Weights of a small transformer language model.
Size: 11 layers, width 224, MLP 576 SwiGLU, vocabulary 2048, 6.76M parameters.
Architecture: RMSNorm before each block, rotary positions, no biases in attention or MLP, untied embeddings, capped logits.
Training: a variant of Adam for these matrices, 327M tokens, 4995 steps.
Each number is 500 + 25 x the weight over its row's rms, rounded and kept within 0 to 999. Layers, rows and columns count from 0. Numbers have three digits each. The size before them is the row's rms in percent of the matrix's.

# layer 4 attention query, 256x224, rms 0.0334, rows 0-124, columns 0-111
105:544494542452459491500481515557468495486514512510511502511482495541526506512548485501447502534517480563495474495525519519519516481486509483526507487543506515486458494506468514534527488525472506519474496485516511524482473506480463507486452477447545514459567487512504522491483494468522463525478519495497536540513544511492536516504481512520
104:524474513506463519535510470507527510477503526488536503551430513589543492498540493485487530512529509526490505459451495573521528528486496493520518495510526499511470503523477497518503506511495534505500493517522473493512490512481466533472460493486535524488515459513513500488465494495501487565485476508507549510523493516475526508515499515495
093:491524439516522454449499469517477513564505478515499473446556485479464521501480511524480486486463522447503518511525475453495485476494558493499531511498454529474510509520563477466467487499492497482476506516479479476479491514490498507531472508541469487482465521482493519520539506480483531498533506471500428504488483467502455450447482480533
092:517471501538466548510524527494470482496489470498495507511477508538519458507537476469513516540532500549470503456465471554532488521483472534522483499485518493518529487490487557529513502500482513538513519492505480505521486481510495510478509508475512484535534501528487504469505518506516480527466446506494539533521491516471554547528500519489
093:482502497446524455472472468485526516523498533484505495523488476446472544472445528529525488461478500452503468548510519434451522477521536465482511496502490493485494517493511465473503496498518466473483503508500520484486529500506483468487508537551497494482475501501514453518512458481484538471533526497493486461466520489512452459474507477492
096:522504484544486539545500505521516482504483476498520496503519524521532455524541462463475468548505508541479528457483507565575475521491445517507492473488515519522495483506488545517492519515473513536501512462521467523520487495491493515498487478486527532519497507555490522497488529515521469523481501505509515550567460520484545508498479532477
087:466501483514498466497529519513532493506533486488474473538483488532517489515511529477481518516512486481519549475455482538508511513497479526492504496468487506520526524470484536511473469468471542504476516452506531494493491536507485483444540513493519488475503540498502478501502498513515494486441473486485528524496502495508514489487498509465
108:505463504476494495461520481486499517508523514521506483472488497467468555483478497524558549458452497443507490536503493446412500454502543488473484507512460521504497527525538491468507522498521459510498489540450487468469518497505511522523508504502452466482474474472518503502492492497509533499555513490496476446457497490516457496490505475525
094:506460485464483473459505491473478505512488502491527529474488478509484522484489526528540537446466460479527465530539514490427476497515552448504502499493501517488507495478541472500491481473535473537502490508449524489479498488516541521468506528501488450499521482468495469504474476497463513483508492509474493497456521485530466512483542458509
088:525515482479477508474514494474542458517489503472532536526482467580484511497525488507476495483520456526535520541500489510485499509483513483533522493525507512493538497455504517515454475467515488492539462513469553536509487547483500498434498506499481487513495517504459478477469465477501488477510524522482505457472559481533462541528497478448
084:488504484520488529499512504500521466486495459470513521516502477563517487537524508488519499489500451528526538459494481554501450523476493473537493489485534528511531486470531520521477493436519487540513489430487549530505483508518507496464500524496519492517508467515487461483480472492504476501464470517475524516493506466507483536495499482493
089:470479479460502491480498494468495509518508516504521484456518503488482563479498456524549545439460522442510506505524488469440496439488479487482489509489482529486516502540504484484527490505538525497485518529462468493467530487512501530532516517495501458489490492488550526486481472517514505470527495511480484479500492493503472513476516469520
105:525522499524489524516520525531532479480491456479502524552526495520548441544518528475473456540531485563493521474487501538583506539505475497528503488505518481511501475446496519507473492476468509492506473463539541516507460517494506480471488496527523556523505503497475486503515509516493470499480489498508523522513500503497513523521489515496
078:472502515480480514468505503484510479490505536462533512516531504570481536496519473493537514483480485506513517480518480545480460481468487512502494500512528543547510500498521541508492493468522527548519517470454509548497502504512483527473508528484492465493499485495489480477476474504506475493490481510459550467506510458508511531525486461476
077:458509524469481525467488489472524498498521550489536500500530518571457550475497468520543521456458512516518491476528460539475450479472497512513485498523513554498510503513504517479511512460538502525482524450476507532507508508498485536484501530476529468484500485527496507486451468492513479485504495503485526471496508469521501535515510463480
096:568502536532499529508506499513491483469493461492483480494470467516514470543529495481482490562507489542498486520451485465515536504506528500489521495503485496508520538474517505540507527487485501478516478538560527465508499522476488507474534472483483500477474506475488488493500469481513520481500515488528526505540458521476494473546470531508
081:519514482520525479495501512516515523499490487523472493488472478448499478481464531528474481505530508488497474546498539465496540507526532470482523495497462467492493499489500477479482494525479474439494479562520527468493491491475510475508499463517458536505503524471498499536522506515494535491511542499541497508472501540483482468508509536522
078:443507534496472479503494511507506503475498503451520503525517525533518509511539477453518518496467492512516532448498467541500492504498457517500469482521543502527495503507517539524506495492530516541531539458460486514515493526539488496485507510505509475504490467504501472481491527491517454509464470511476529499527501459498522545471498474473
106:473533512526513474538478506503492502525473506493520500519502496466514465518516516489441540522502481515506489481474503510586538490483480514520506489477535490496502474501469464528490510482486533477510563479508486508514490524490519477522511514489488523540534498505513480502467544468489482502438527499496474552563486468501521533506514495501
099:497507484484487482498531524502521508516503497511523500506516526479534468472513528474436464521546504501501475493512516532529543540526455488476501526557519488532498443465435509483475468515497499508473468492512495484501488513486486477515495498525503488519541509509483498491484562535470488442519523497478503493519545500528518510493479522434
096:496487515471476531499508514514526512476500488511510479500506548550490536480477507503505474494523528513501520481498488499445481498497488495448529512526479508508520507512476511459487516513509483531488465510505478522465520506470485508532490489500503458491509489500488520483501499549509496476564512494499527455453534514502525487514451501449
098:519513495539524517527504464518513494513522544526482504470469451452491465511520511517492503528505471500501466517497494476555525497468517521492529503507497475489501513472499482484503498464488483471480480503536498483519516486485514477478506477487496560524510502514489496540495504465495528473477530471527466558533487509510505482523508532531
096:483539504480476488514504500488512505490500494528547532515504531495522525458484494476494461484495510502505522494497482491503494534546468491509475486519518500510478464487477515483521489506501463540489463476487501529504489490486526481539472511540517466526516534479494501490491536545447472468550451505475479459514525521530487509441480509467
082:483485516528470498537519516496494524477470468503532475502486504558498520522459465496544478476485473466522516460511447489470454486510537453526461460503474483472524517533537522514522507527509489521444482503496478520467499470485483539490513464498452479489475450500456486512473491552504504531491524512514489513447518501471494524511529494502
092:512523538530512495534520513532524510500502518548501494483457465523521456519501471481502471533492461499475505499505469478535529510497489518503507510520511454496499519471521513481529474473493451499463470501537458493504516510491479503488506466499498512474492513498455533540503491458491527477477506459522459524489497503494488488520506541520
107:487452522484497494485493489492488513490495500497502491497497524528466534512470475532558506463478542481503505469525491488442459475484515495494516492474461513467512538543521476483519547499523518492496556500502477500478512510503493523500515541466505472457462477505502546492500438490484509558548507487498525478437476475478487464493503490527
113:507505524531516540534534489538492508483503515488483487465463440492514454508535526479477481552536454520479508524480491506529547530456504515466538525516520466533513500461491519515510463480494484502488463474535490479510512509507480491443492469483481546501522490521475478507502515465508523465458547475528510532531488480498532489534484539495
145:473531507484534460522456563523511487469438458467529474500511433510499506530486464496517478508479482491492570485512533481512446490485502494545504503497542518526522476493533525503492488486506507516569522502502485540536496526488496488503493481549510483522507514470521495506501465491512472498463488515513521495501509514500524565513488537487
111:486494492477511441506494542494493500474504478496519439512522484505504489500497482475517513481463495441517526484522509490471527504536482474542477491519492457504493506498518512520483495516478470529528527525453458477494491511518470505514525498543463453482494480440494508526503496502490512507502490524530501480482523494462491535452534531484
099:507522501527531498525505489509517510530521534528498519483475467466504443486506530505447481530531464512491469509499505506559548520475490512494532532533509469490505478474475495490503485482475490475463471489536496485521513510479496486492495479497497538521527516520473505516502540464487517458472547477520456544536510503525509501522503539499
115:466537521526511510535445524538538494466480473466536494506521463487516509531517481499510486491505475509523513499492502494533481481497507499527461456513526526492494468490533516526473511506496516452506497545489502531536489492489498503498485460503457532553476474505530450515482506528507475504455492531513507527504520497473487563498532503529
089:440556516475536487542491549530499491496468482483549510504497484496504491482479483482479441508542492455491547493502519494516522498482493489489505512529490453562484481484467504456477483522494490549512467521500451515501466473489450501522510460533509497534527485454514502499503523532501502499470524498516496494519513507448510529533522549486
100:516519480480510511514510517534464505481542483530504494488538458473482488516523490493460453489502537534517498513514485437511508503509482499515539489477505497487488488498494480447447501486505485507544473482493504505484453512476492513535474508479499504491524505499527491512523489473537497449519512471502448495530501489506474482489502482495
091:513524518472497483503495486535471522499523493501517480504534485477500503523535468497460472525520491515519515507531492528554490512470490508548530492542504533464469492526518524498465468516512521506520502525545483554468462500471476536522428471468502533472510479511503525520470494458536477535505513492502484500536508489487503489507491484496
102:473470484540531494472510501508499504545520490541488483467497489474474484490471513506550523504486492454456500511525520461445482483515504533484471506480474497509526504458483499510529489501472487511491542483470490442504526501516512494500554516508469443514490534488469510497531499498498518479500480482496507492472489508499478498484509517528
088:541520544466466534512457530480501486452479529469494524549507508516530505505529473485471458491535520555538462480506500507552518519465498469527522500532520476471480485520472495504482502517536495525537472507532496548501480481476481496505481506484502532509526476495524509491470509493516467529500529534492506530526530507493533552538501468488
082:467490464519516510525539502523485471522536486494475481524479494522483467509516499481493520523477495501470541508485504516499521510521458511478501511451515513522537517469498525526490482510461495513457530462518501463522492533519513489465528490494496484490503539523503496494504509529488517453485468469494547489488487505480507474452479549492
080:553497478478490499506497510482489503521501483513516491465541473474492527500517475525507536484473516505517485496513487471509476466491508522526491510543464497481497478538516506514468517503527512502542499546485453517479490487487504542569461491498453519515480489458520560512496511492497499537550518514510455499543460485498489507532491516526
093:525519528523476556517492511506505478466482494488473522521513519569531455527516484480454437534538515558475535459485479556557488518477458509515509511519532496517490488473501504510521483479486507495498495466546511529533483503496506509489484495504534531520511491533498508496485516482512452501473475500504510521514510490486537545513496544479
086:487463476512498528473510472490498459478500490467500507518471440501489477517493549505514476489498453495505507515496503500461480515500488490523524479491507499496525497443519534535506445466513486525528493457495539518469493514537540495427497537508508534493510478472469455480493467488506475490509473498476508496483504486524477493479515501487
078:476513483517505496530497500534521473471481505488469506533481484543514440496483536482456451521543486534514521460484528549557512563502450502536525483488524479475517501460460504516447481498470512487497495467537532532517474509495499477443491498522551534508526525519459490517526517494511478514472474505514510541499521522506510509482496504458
106:517512491521502545526469497516507481472490489495479527540481493492524439536492520492479439523546507550482512490479515515577489540505469496531512485507530485486506470460479520512482493471499503475519472480549528532519458499518518472472452509521520594513514492538478497486505496494518460509488465501503501535519501513504508511501484514501
108:521527506537493526512497512527521479474493470495484513534496494522541429518498513476455444537531495541483515452481523542591514552496474516529492491498524469502491473463468497517486480484463486501499491477548507513527463496487515484476474484507541553514508507514470501515520528513512473508466484495511513537527493518477528507498487542498
109:480520474447503479478494510483525499509506531489533523493519477541455545483482511540504537435507501499526485505530519520458436525495527469530517494490505559467512485501520496485472505482513500490512508485432536538499502508509500504486473520509514470526512514518509485484476470495501494479512505529471512492450554480530475538472511441470
087:503485511505522493499502495510488526497521495540475494483480508411505487481469519508497482502499531479472466513508530453502559478540488500480494520486447459472482497521464458473525502514483478480477502539551471449478496480488511478551488490502496521493496507476527537513525525512494541514529523474522454506492485522470501441483503524534
102:498525470532496510507534537513537485503491482470496528532503483509543457532514535481466457522535492546494507479482523566578518541500460492521491492494519499535507474445478508509480473472467519478513496435507540496520460500512506485471501521517528544539518504498482475497498512492516463495472506500487516540521487492509509525511497503496
123:519520488513463505518535544522520484472471461457511495550507491530540464528523529481460485536524472557512503477489514549556510543514503487511488479514528504516508477454497512528469489483478521481501482465510546522522462519491478494468516489508479523552500486480465459500499507526497464488459514513508550545520507507499519538527481492473
100:505438485493493518496491456458508479518481479490525532490474493471498522541504486495534510451467486494487526471481465483502460458469495491526523492442495536452539515534508507526522526487529507507493504490496486515466525499530565507503483531490510538496466504512532509476493485504497503532524480507469465479518464467523479465483497459544
123:496478504494538488500468467485477522530512515539482501457477498456461504481474501531523517466471533454495497538498494430452515454494527505495525539470452472471493535534506468480519529511508459494489503547515457473481529479489512502546482496493497493469508506501529537518520494480501560517517508479533454475480498515474479464496508509543
159:521508511527463530516525513499506478477493494466532509534504500529551478519539491456481475541510456546508512473485485541565481535501480502518493485534554522532506467461491540524493459472507529519514483450510532531520478513502494498458513501504514511517511492514465464480462510508489456478484483519486512534556494492549521526521490507470
115:521473514481443495493511511498491493472478458480510506534512562548558519522532459457512500505502513530499519474497478529489477524514467470494469477517522528520505493496491507518504485502523531515489507482504501533488469522523480522520514516487513467470515472505496505468491483538484460497521466524482539474512503490518495510492484477475
083:532526479516532538486495478497513497516525527540496506450489467471480476508496506534502499495493496508508478529509504468520479488459544494548546536466470539453512516477517469492494501451499476474480478501534517481510527467471531498497490502485531538508498534530508517503477475465521539477516497473515469516519481514520480471516501500538
103:474534514526568505516480500538529500503538546517467501458514470441477466505518518521491484521511492502485483525487526512530527489475503529505532515505510479526483504465508518503490495473481484476541505519505515454528537492505496462472478488475495538518507507515517491519513512446536529495475482491523490527522488509494522484483498531524
133:466537519473527519494437472465484474518522528496511512503510471513452497474494481543510552437477538502513481488532508471506469464437524529526513504475511538462515492536492419488490568474518516461506572472492484522510487505493534531511493541494544499499508506491536497486468473468510509513501525490505458523523499489479458541522551500530
097:503526496514524505474512475511464514551528552524450536451477474477484465489499509529464507527517505511473458569504540499529537504487506535486517545483472468515498506470497492478508478485485503492508505491529518464518508481505502484481501514474539532482514536522499516507523517440516526484467495453500461542523478514501528462529495519507
097:451472480458492480466498470496484486493486532477451511508475516477500540485530524502498542482503529514507497511499542502466495521540476508474511509470523533535489501545463470482489491491511511495559521454477525492492524510509530455492490545511529485485531503474516465482521507472469477503518474511488540454516521495544507495446486465460
104:538477506493500506484486493466479493554521492511539562484503550583493499495462483510520461485477507480472557476531460511503436478468489481523508541528483501463497507486503504478536488499509486536442506491503479538497486493486510545511508515505555485461511532513484588489460481493506500516500483491478465492475481512501493508519522521490
115:486497518501522542477503476501555527471514527525530513451546466508468490512468519514531488481496479489472486485515467529520450500459503546519503531475509512485508494480527560474544509467502491520484509442519522508511539441475519507469491500500536511527477477545493488507469470498513523523494490490482517502500484481514530497472492497477
099:591502487526468498494495513493517503495462450503499495492512490533534514544484461500516497520469498534493514503507492501520428506528525489499462481504497532464515501485567527530513512493514514469492471545500523540534489495467487529502513467524470493522459504518487506517518460541502475504471477517499521538496486519507493507512487476512
103:490482497468499487471484509466482497501500467483504484527526532511473543503461480527525529463475546470521510489502502490443464450476527471503499478471453536479503528545519486490488538522507501488523526517481504515466470468495498516518533524499491477493474492480524511482495456548518523557535500519477507467454486502473485497490505462514
103:493471481511510492505511491507524504469510508466507488519493451438476512498499547501494477523532454481512481491496486516505525496486531523463524496497529517519501492518458502506487507493483502494525497469518482471500507489487529493459491508499424528558490481512509434529501494499486517514474549526524537506517484455503504492496508470484
112:487501481534498517542544497495502500499449488487486506491430454461516489531497505502480474524517438497502500496483502486531501496493515512471511496491514492513534498502476502505525458491491504483510458465515490536516501465466535472478508458492468572551505483495483455521494515503487484499452546488511490579506472516529514507544506492499
102:522510493513489503524485479515522518501502499549498491465486493520514484494517480494500519476500511511529454513548480468516505530529513502477459477537488488463514485517512464494505510530524495484436498524517479502519479513464467528500503487490464491503497470498464475528489515508451502486474542505523484550481542481480481510507538515508
091:456540490512525494519532545492499519494503488512511445494523466485478479528469483499497483503491459444506509505501504518483493480513487517536470482471486459525501503491542552524502458508461489555534513491470513488482532453506506482510495493521494500529488506494482478501498522502539514544466455498495482523478483501472514490455521518486
074:544476514534494439464490494489492408489493507495491518515474492485480479520497538493540474504465520538543535479493496529510507465484543525503480502513512461497454504504488509502552481487520502494478513537538477516519507468533514523480464511496498510487498453517457508497500464498507523519517488494503507531513516508540493473499495519461
080:520461546498482453502502521524516497428510538535515472522507526509495464451503495507477523537511507529547480478497489520501485495521542533515478511474531448484498526528467499481529469484510502515506522503516486503501514498482526475451502457453533501485483535517484509509475464470510535497475489487526539505500521484502487487502529498499
070:498523442487479536491517451478502523505480490476488502474488520556499515533531489498498501457470455507475521555477500494497533509487489520493502495509471504491538470548521492540498462497526509498541521515495530560497519526513472456527507524496520501550491485474506478467539454483526468481531536509497464500498458511539483456545472501453
062:470497538507497517539477536551494471472493501534488496518540480490495491451455555503499518522518510487536501421505506496503493521524525490546506529480536444509468523480472524512521489550470534524482507480504469482450498490461534498448511511520483482456500516538474518482455510506495490467479466493492523515511529482472525570493496503534
071:498519472474507489492509497487535506502496481477508515474487506533496531514501469504528503500458484491461480548487491516474505488470476517472481514476486541498476523500524530497509456474520478480520511502526520502521491493497491484525531515476510502536512498428518461522524470527516497507493478504503536510459483490473480474491509490481
073:523552505495479492544500492507490473472500494495509459493495518479516466451493528487469493556529497502500524496493503524526517496503502476534540468506528462508521478497512464504486474516481497475492480500501461493512488501509475495501475504488516544494516515525464536470500516495516492508539497526502453473543511512518509535475486539499
073:511482519471489509496507514531505512499494447493477498535519467545526519507493464503520503530478473511468497481498505538529472523441495514493483536477538510523456499454491524515499503487492544541479504446533538512506488500506547499489517536504545461512497480460492496510551506518488475499477454465493537512493501450466507542505491490462
080:450477500491509511500521492466529466504505488487536524488497502470483516533510468498514451493516477497524523534491456517490498463483465519477473515521471506461563491506565536473514496474496481499515502503495490499486482527497496513501485499508468509473493524470473448488504495501471492556470485493479488515470428473480483483496547495480
084:455481475498503524465505514487517492559541490561486487496493470504498546483496453522564529481467472516518462459479499527468481521493508518512462474473500503483487535487496508498522527502505480530477508474494538508491497484500529583460507525471536457510504485484518467545491497500516512502445493485519517520466517494500485484493511499529
112:513499479501484515509528511505472503497451454507560490522519533505520512517561488461476464563483473500518521478501518530526493542489481504503476494488501488526504459476493510508491482502484536521518508482484547520508452509472487538473511467532507500494505482483469449518466515529511461512477484500492518560513492471487535503530500500468
085:479483471497493529528532528491499434510472477482506501494485505504543484533510485478484501542483472504487525465447472520519433505480478510509510492488527462483512482460555535538517493479495498498497470457515512546522495471511525493495502482547524520487486466479451483502512506557490461468467501497510496514473498485496526531470468511486
094:457487478466520470455500538475526496519529498515500523500517488464471541457479482531512496420492499501550504518550499499462507472511481526488496502469476528484522515509497500478541491467523489492512499544459492479464541498488482511506498551523478484488470509493531518505492463505495515524470496488484524485462514486483497473500556487497
080:542507488494478500531521504507452493474487529465523485504519508527542461520535514473480513543477506505465495517469471463523540548518510492522522510522516519497501487491519514513449484519479532472535448473485504522491464522511487511491512452520482489500508498497488487460463506500495456472524518523489486493515506521511531488494468525474
105:493510482494461517518541540486502478472469450461526497500484525491537482516543489462485486532524444514499546481503510520525472526513468492506496469497531493525534453479530539538528451484531519508474473476459509528503469477517518515492514495560512538509508480492452436494490487526491457474476490516469515513497489431493513530509513466471
087:489509462506474543514513532513512468491484440473518494500510512493541502507516468462478512526501462508500548469486520540527458523509479506461489471506526478512515464484514523536536481500523502518473483483483503498537483455503530505513510493566523547505517471475455434522495517558495443490474503509493537517499495444486542531497518494481
079:528524513525516514543516506524476509524461501506496474501459510526498474606548496504489489553480482492534514501462466456479486456496527508484475509520494479496434514514523522532489512474465507539531517505499506481497452517468478507505482458480504447508518524509500495515524465518506482493490512502515518545488448534485516523528442498493
114:509501547494545467473494475509493520493531547529483517512502500531472491483468508537511494482508550491500466535501478457457528501491544487514511535495485519465466546533466464458477531508461476473520495531515483499477519508487487497496493479438482457488490535517548555511498461474489535499529524482530494479477518550479469456512500522524
115:494490470509463523523506513500512484491468479455515479498505493474514488519539502470476479559505455516473534478483518547541461520506474523489495474523538507551529461472520540526524455500516525503494488467492521501531470488522501494485516497547513563519523486504470431485509523515524476491485491513476522529533463449526524535505499479470
112:513482531497527463494483503501524488524527514517468528496480503500470517450471524530528548460500535476497473517535533504487518475497506482507519531491521488462497531501456456486499540501500466477462520517509471515479536531522498505499511522431523490470468522511530529498513483485471541521535503487506477462523522489544445484477496500545
113:519517506496513483491488488477477537484526537514492504502540459482490483444461533510504506487486510494510431541506540463488516516508497508497541516523501542524495487494467451480477500512511526482545522486504513506484522524501506467496503492494491475511496540499523520498484534489490535477525488515516462471536533524522510491489488543473
113:504523520467477519497502532472494523497544501477524513465544501483506492471468489460489505459458464505534481490509506509467502518518488526492514498504507508504527487494518461538481480463552532521515479514479523527498469518492517481530477546543483462489454503510482530479488537505494491474495470505484472478502501478503521512531454505459
095:511543514537502507515500490548491491515498551539452484493465433501476514484501536536502534531501516503504490528504533458498516483472529507518521501505504470454458520502482473472474530521460464477475488491515499502491527499487526509454498447468519500508487533510519478549528482486495547508518545448546490504512525531510494499472509506549
110:495533548458486485502483499488494506475485524491527541503526482494515501433451514486510468470528511513495495510515510515509536518494490523540545472519484484504488497474483477458502523502526500475516468500512498541492522532530565446510492518532495539491492513500478556495504566472471500475515458509501439431522490520495484516506475554481
107:497485487545488520503507479516522507503498459505504478517537532559530471548523469467497452541456498515518537432456471534529475542517457506487473467501493502510511486511534507553526483492532516542480483480495507503535476483514526514503492477511506506513497441510460492506501510534533459516478475496510523560491495490472512502506512504544
091:488521529570479496505514467526518524466475536505465461477485449520489495505557527537505512582509514484502484505459535491523498525459506481496502461527470503471481523503492498502494497515454463481481494506510522496498495497524533469457494446474487549536499522535496475547500492486502503498521525461540500558476521513502489492501499473539
107:471470470478502474517512518493528493514473478456499459480502520482518533546520445501515482475472498492473528490461458488492488482513498482462451482487469506485530481541548553530531470505506481502491492526471473474506502472484447516534496493534473526520514462494476477508483491513511470522478534523470526500438505487475526474483508437491
091:542536507547497520492523502524504527490485529526483474486470441512472492522518531522487530583497474491530484519467523478507476507471534527486535501498532515504482519477519485526476502496460471521519503474507559503510503490485486493460466473488517488507485528513503465513487464513513528489505495466539522556524486510517527501504478520503
123:491475570477494492487523492482515500441520507444510504508453544462494503529480481510523497536476493502465486531510487497469500479464548471502491494515483511476502554521480538542502503479478482501505482551527491512476485508514493470486495493500475510487460527514542494474476477488463486479471523500514514513442505495504493461556496491467
094:472496547465531450476468434479535512453473502516501485504496511524479471493528472526514450518469563496468484467532504513471521527473490507486472488537472524482473502505479531485581491494482530508522544500539499497518501521492471479470501491506482535473523493493517540490484464466468479503450508513493507520471523506468438505500535505545
106:518530518536509490482492490508508528485533543528466495494501430502468500442464542538497542514485533482513460551504544469504519496482532515512552519507520498480461533502462462464462512517472476471513498492514501497493536509495516492459498476462499488523473546513531502537508506501481535500517524468544481507524538530528502494479509527513
097:488494477528483506532491487523514456486484472487537527539492550511499462541551491487488486527522491529497535457470477519537448490504468493516467482496499479497517475444526527495484529458490509484479522519517516537497468518523537509486510488509526515494524475489486450493515485535494459498474494506501516526506448453527488547510507491522
121:503488565476491483490506506500497492487518492494513548488446540502519468495461473465530506477531497504500486530547480482485494494496479494532527507467527495495496531484483462533498509479514477528496464521505499551464489499519512475517457528481515511475483516522532529437487497508445498439497469480488488471500501495485460469555504515499
072:505547471499490554525504495491497568498459502476495510454451500521504492504513444508535452492494519504464508475508563475493507529475500476451516458518501547534517474483496492523493525503488507489506452479483489527522505495509469514541475497519502535519526497492542480486476517494526496465497511500491472474508511545518529516522502483493
076:531523468492485532502497476506489472503517492498508473488480528484480455518547490508509509496495501546481521549484527490491519498552504541456528462538496497492516472489485508520442486525549501499513537486478531556503505523529529508485494508507496520495514491531514523456472484503513514525534533519485489525533520518556501461506498503447
073:476491475475513505517499521476492519516490485488495553523526453514513546510484472500532477476532493461496458474476496464486481501500464478542505539478558509500477517482530524510499505445507529478473469484527535498478460475490523472525502537509530482512490509517508493515532478518464455455508444500491498491484499479457458499478477497507
074:533483527504493511498481472542506475510493535496505481510488504478521500471565508492469511520530520508504542520525500484507550487537507527488518470537479480499525469523475493478485502541474476498490493492473452494496504494496476517481494444507475533480502485508462506477442532477502544548486519499494474459546531540506503488531510564458
072:464499482462497492507505540509502498496499468531466529538490485559509529498447493500515490517504478506510472456471486501485466526485475466518467563476559524492494542469530497523480468469494531529475479499505553511508477505526507523511519516496557480475553509475510484504532497540509442485479471491513531469472494434489492541494482457508
070:504494551511509521482531480468505473521506526510494492500502545466486461506526510485469497491469529494506522517517485486505528456553516520487504493554439497507543482544509486489488501515497484480500497533465465464457488493506452534490484498481457506526479516549484526488463505484493525499538535517489448512520473531562506429518501524531
072:519552490504474517581513499492463505470504479477505508538533502500526454487510531486449486517523492499509511501496496464549514528488505496524492510469533492493485472461486499535484500524504509508466456500521477529526481472498497508521496484558507508485519496519490503489492532494513484495516498511493483496531513502475554548518455507481
090:478488486482474483503565519481491472508479437494534508533507489499539483523510520497493501508499476519486514467436492516491495504488467511477472520483526492491521488495517556513509502476503528493495461499522531503457493493517571508515498477528486456506470499495497522500533493564479462498492479476514537533459471494490559518507516492481
082:537522523484474524510462473524507536504495473513487459513531495542516494475521487487496535530491502509466515492490546545539528536491511481509485479514525469523485486512445477526491510506467544540511532463507537499531489490485485509478528515503533489515494482481458494512516523511501479492465474505509491541536541495517517527493484532483
096:541488490516510512541500487516497469483469530476498506493480493485524504487501520489495480508538514523467556533481483522527502546511463475532498527531517473488545478497500523479462487518520501451518456537565488516505510529525511439493517485511505560487482499528474513460505506487483489485530495493501469477500508539513521505523457527479
078:517512536518502488531494466506456521492508538494497479524513483528518454482490490498498520509473543485466462517482515466518534510520489473502499522510488485523489505534455472543480502553512517501514501494493474505509494522504489473517490457482478502525476518520545546471478528493507491490517516504508463503515546536502523524513461573513
101:464530473491512521495496486505499475489505469484486497495533510494483505471520473489487497506479489508480516427497502536527454534476494496498461463467515534482545480502517478514531551495481498536480503473539504523565495463463517525508530519537533508491500450472453466530509511519477483493459497502506537534484520484477533505475481514482
106:511492540492538476480483476482496525510535544536495536483480484474472528476454526533529507424520540479503468555535506476457540480500510512510514529480475499477489539519450474461498521526520466472514511532523476490462532502503479490501487528463479477486481540528557556466491486458495545502527504477482466459483497529491466460512516517531
094:515503503488523480480515489527483491492511547480475511473490463484507505464491509518513514519523521489462484548485509479495518551509496475527526538488505547472520523510480466480470481522485495479479476479517497507473530522526489489491524487474505482500500496540516516470485486495493524475541511492504478456497529537530498474456434511509
094:533530482525502500501520502510457517486528530485487487510534491523519445495530523502489489551490496474494470495428472498493505550502522471510514529506520558497515510501508473521482480494478538501503490452492538518513484540527498515463527476488483459513502495505482491488484492506524484474507509517517517539520507501533499507505435498495
111:470456464484501515515512541485532493518499488494531496480490491494520544563486463482536474432478462504512533453484457530485508460525497492488491473462474444467529506547515537507510494457524471516497468525462439482476488492474477493540473547506464511499468477499499518486514484501474484519456485522482499496446510475463491478511522486487
133:482504501473540487481464497499522518531504506534492516472489509522449538492450502536529533424489539466535491490526499494459520447487512531479480501468474469480475538526478477454518546489498467524510524530513469483493528486461498522512472518468511480471476501492521561527518488495487556530498490484519471478465504526469462484486542509525
162:520514504529446520546530504501462472488472501469512489526480478492560464506546497455485487580527454532490511499452516489562504543508489491519528496536531499505497470480519506532479466525510522484495462475498542512513471514534543477490517473535511527522507496505468458483501532513506470482510490498517498506548491500533529532509462497480
125:510472466505450507523503516496476483507491446468529492519527542472552480556534462447510482526474469520500520479480506506529474510522454465479472467516489515535543438496523508542502476514549527531507512481480504487503466514522494497532504504521497506526512462474489473469498524515530455501498470535481517512525483468518520527500487462470
116:511532489507531479484498481505503506519506527522452482469488466516451532462477528535523553485492531473532477495508508453462513492470551498511498514468481505463487534514486466459486547516463476483495538508517475478481536492457513520490504494467517458487468513502503508533517488486494557541496534469524481479485501535497490501460521515528
111:492538477516515494483517495497505490491477521492475489465469458458454507490511561541479543517544499497476498523513511471494484485471536517504514528498505495507487495444500514469493530519447499456514534494528531518498529507491518497460514479497516521477522544502496448508515486498496528503489536482501503481514468529543509506466512494494
153:511474537452502508516494497512511477491529472498473517529482533542499518489479440489530528443463528520513502492540488487468543479507492497496465491469519474454477515544474487507518535488520445544454500541493453514508514465506480547533481522480524452456481477502522539506508484530457494509478490490500524475480557491463496491492516515511
122:521547485532504491460533513506487512504499541519464496457485465464475524474510555549468549497546494470490484553505523466503503507521536513501516548490514499517501513489483499492506499531467521464510491475502495490511529496490483508459508492486499547510507550496517474504498509499528548508540542466479473493516506522508501502481494511511
091:501509505435493532497489554479460479482517517459539517504493505438515543494484482513500491459533464510491471532535540508492546485520523529494500495509490503546488493521492533511496500528505538502515504490509492486499501518507477506499489536545519517460528514477511486453516556477544497494471484527479513455514508512454535505510510490458
104:493449504543516480485478488490492532543486489504481476516525499543504522474453487483535495506457543508506495489512515461493514502526499470489487484531461513491496519552469454478484501520515457492510498515494455472503508479474521486525521435475470477531488466506518525569515514509466505533518527481549480516492537544527510469481516513499
121:482504471470516554519512501479531513451497476509492502477505448512489503504504500496497511497473472483483499454512502519504482503451523539503506511497504482503476492463500547486553495466510487569500533464555511488532501445426481529514492516549546481483484451506511471525519469517501492492461476497490528498492485490493515523459485549509
103:483485461564494519499504470493488508496516484506479459523528496509502487553532507501483468548449502483485511469442481513534463507492510462504466475519446504522535491532524518522492485491491525467489512489488480451501460510506528495476530462474447479566476472496510465535507486508546464511512541502523513546476482482532504494533489463515
102:490456478472504486499507515481488475523496453478538533515518561520515478538504467455504482449490488488507526451504457518487468487533466471508449504467504505516539487494525536527532487480538518522504515521462485505498477482503467537547498529521506478495512448467495509458491487538499459503497474539461510479484479476503493505505511482488
107:507485511489496512520530500502503507465507503464524496507466445463504479511477530480517470541502474505467499531462478498524478493481502515513558500520478513505510513486531523475464491472473474499524505515536523502456496506508512446495494468524481494498493507512484484525521465511488505477508485497528519486510438500515509493552475498454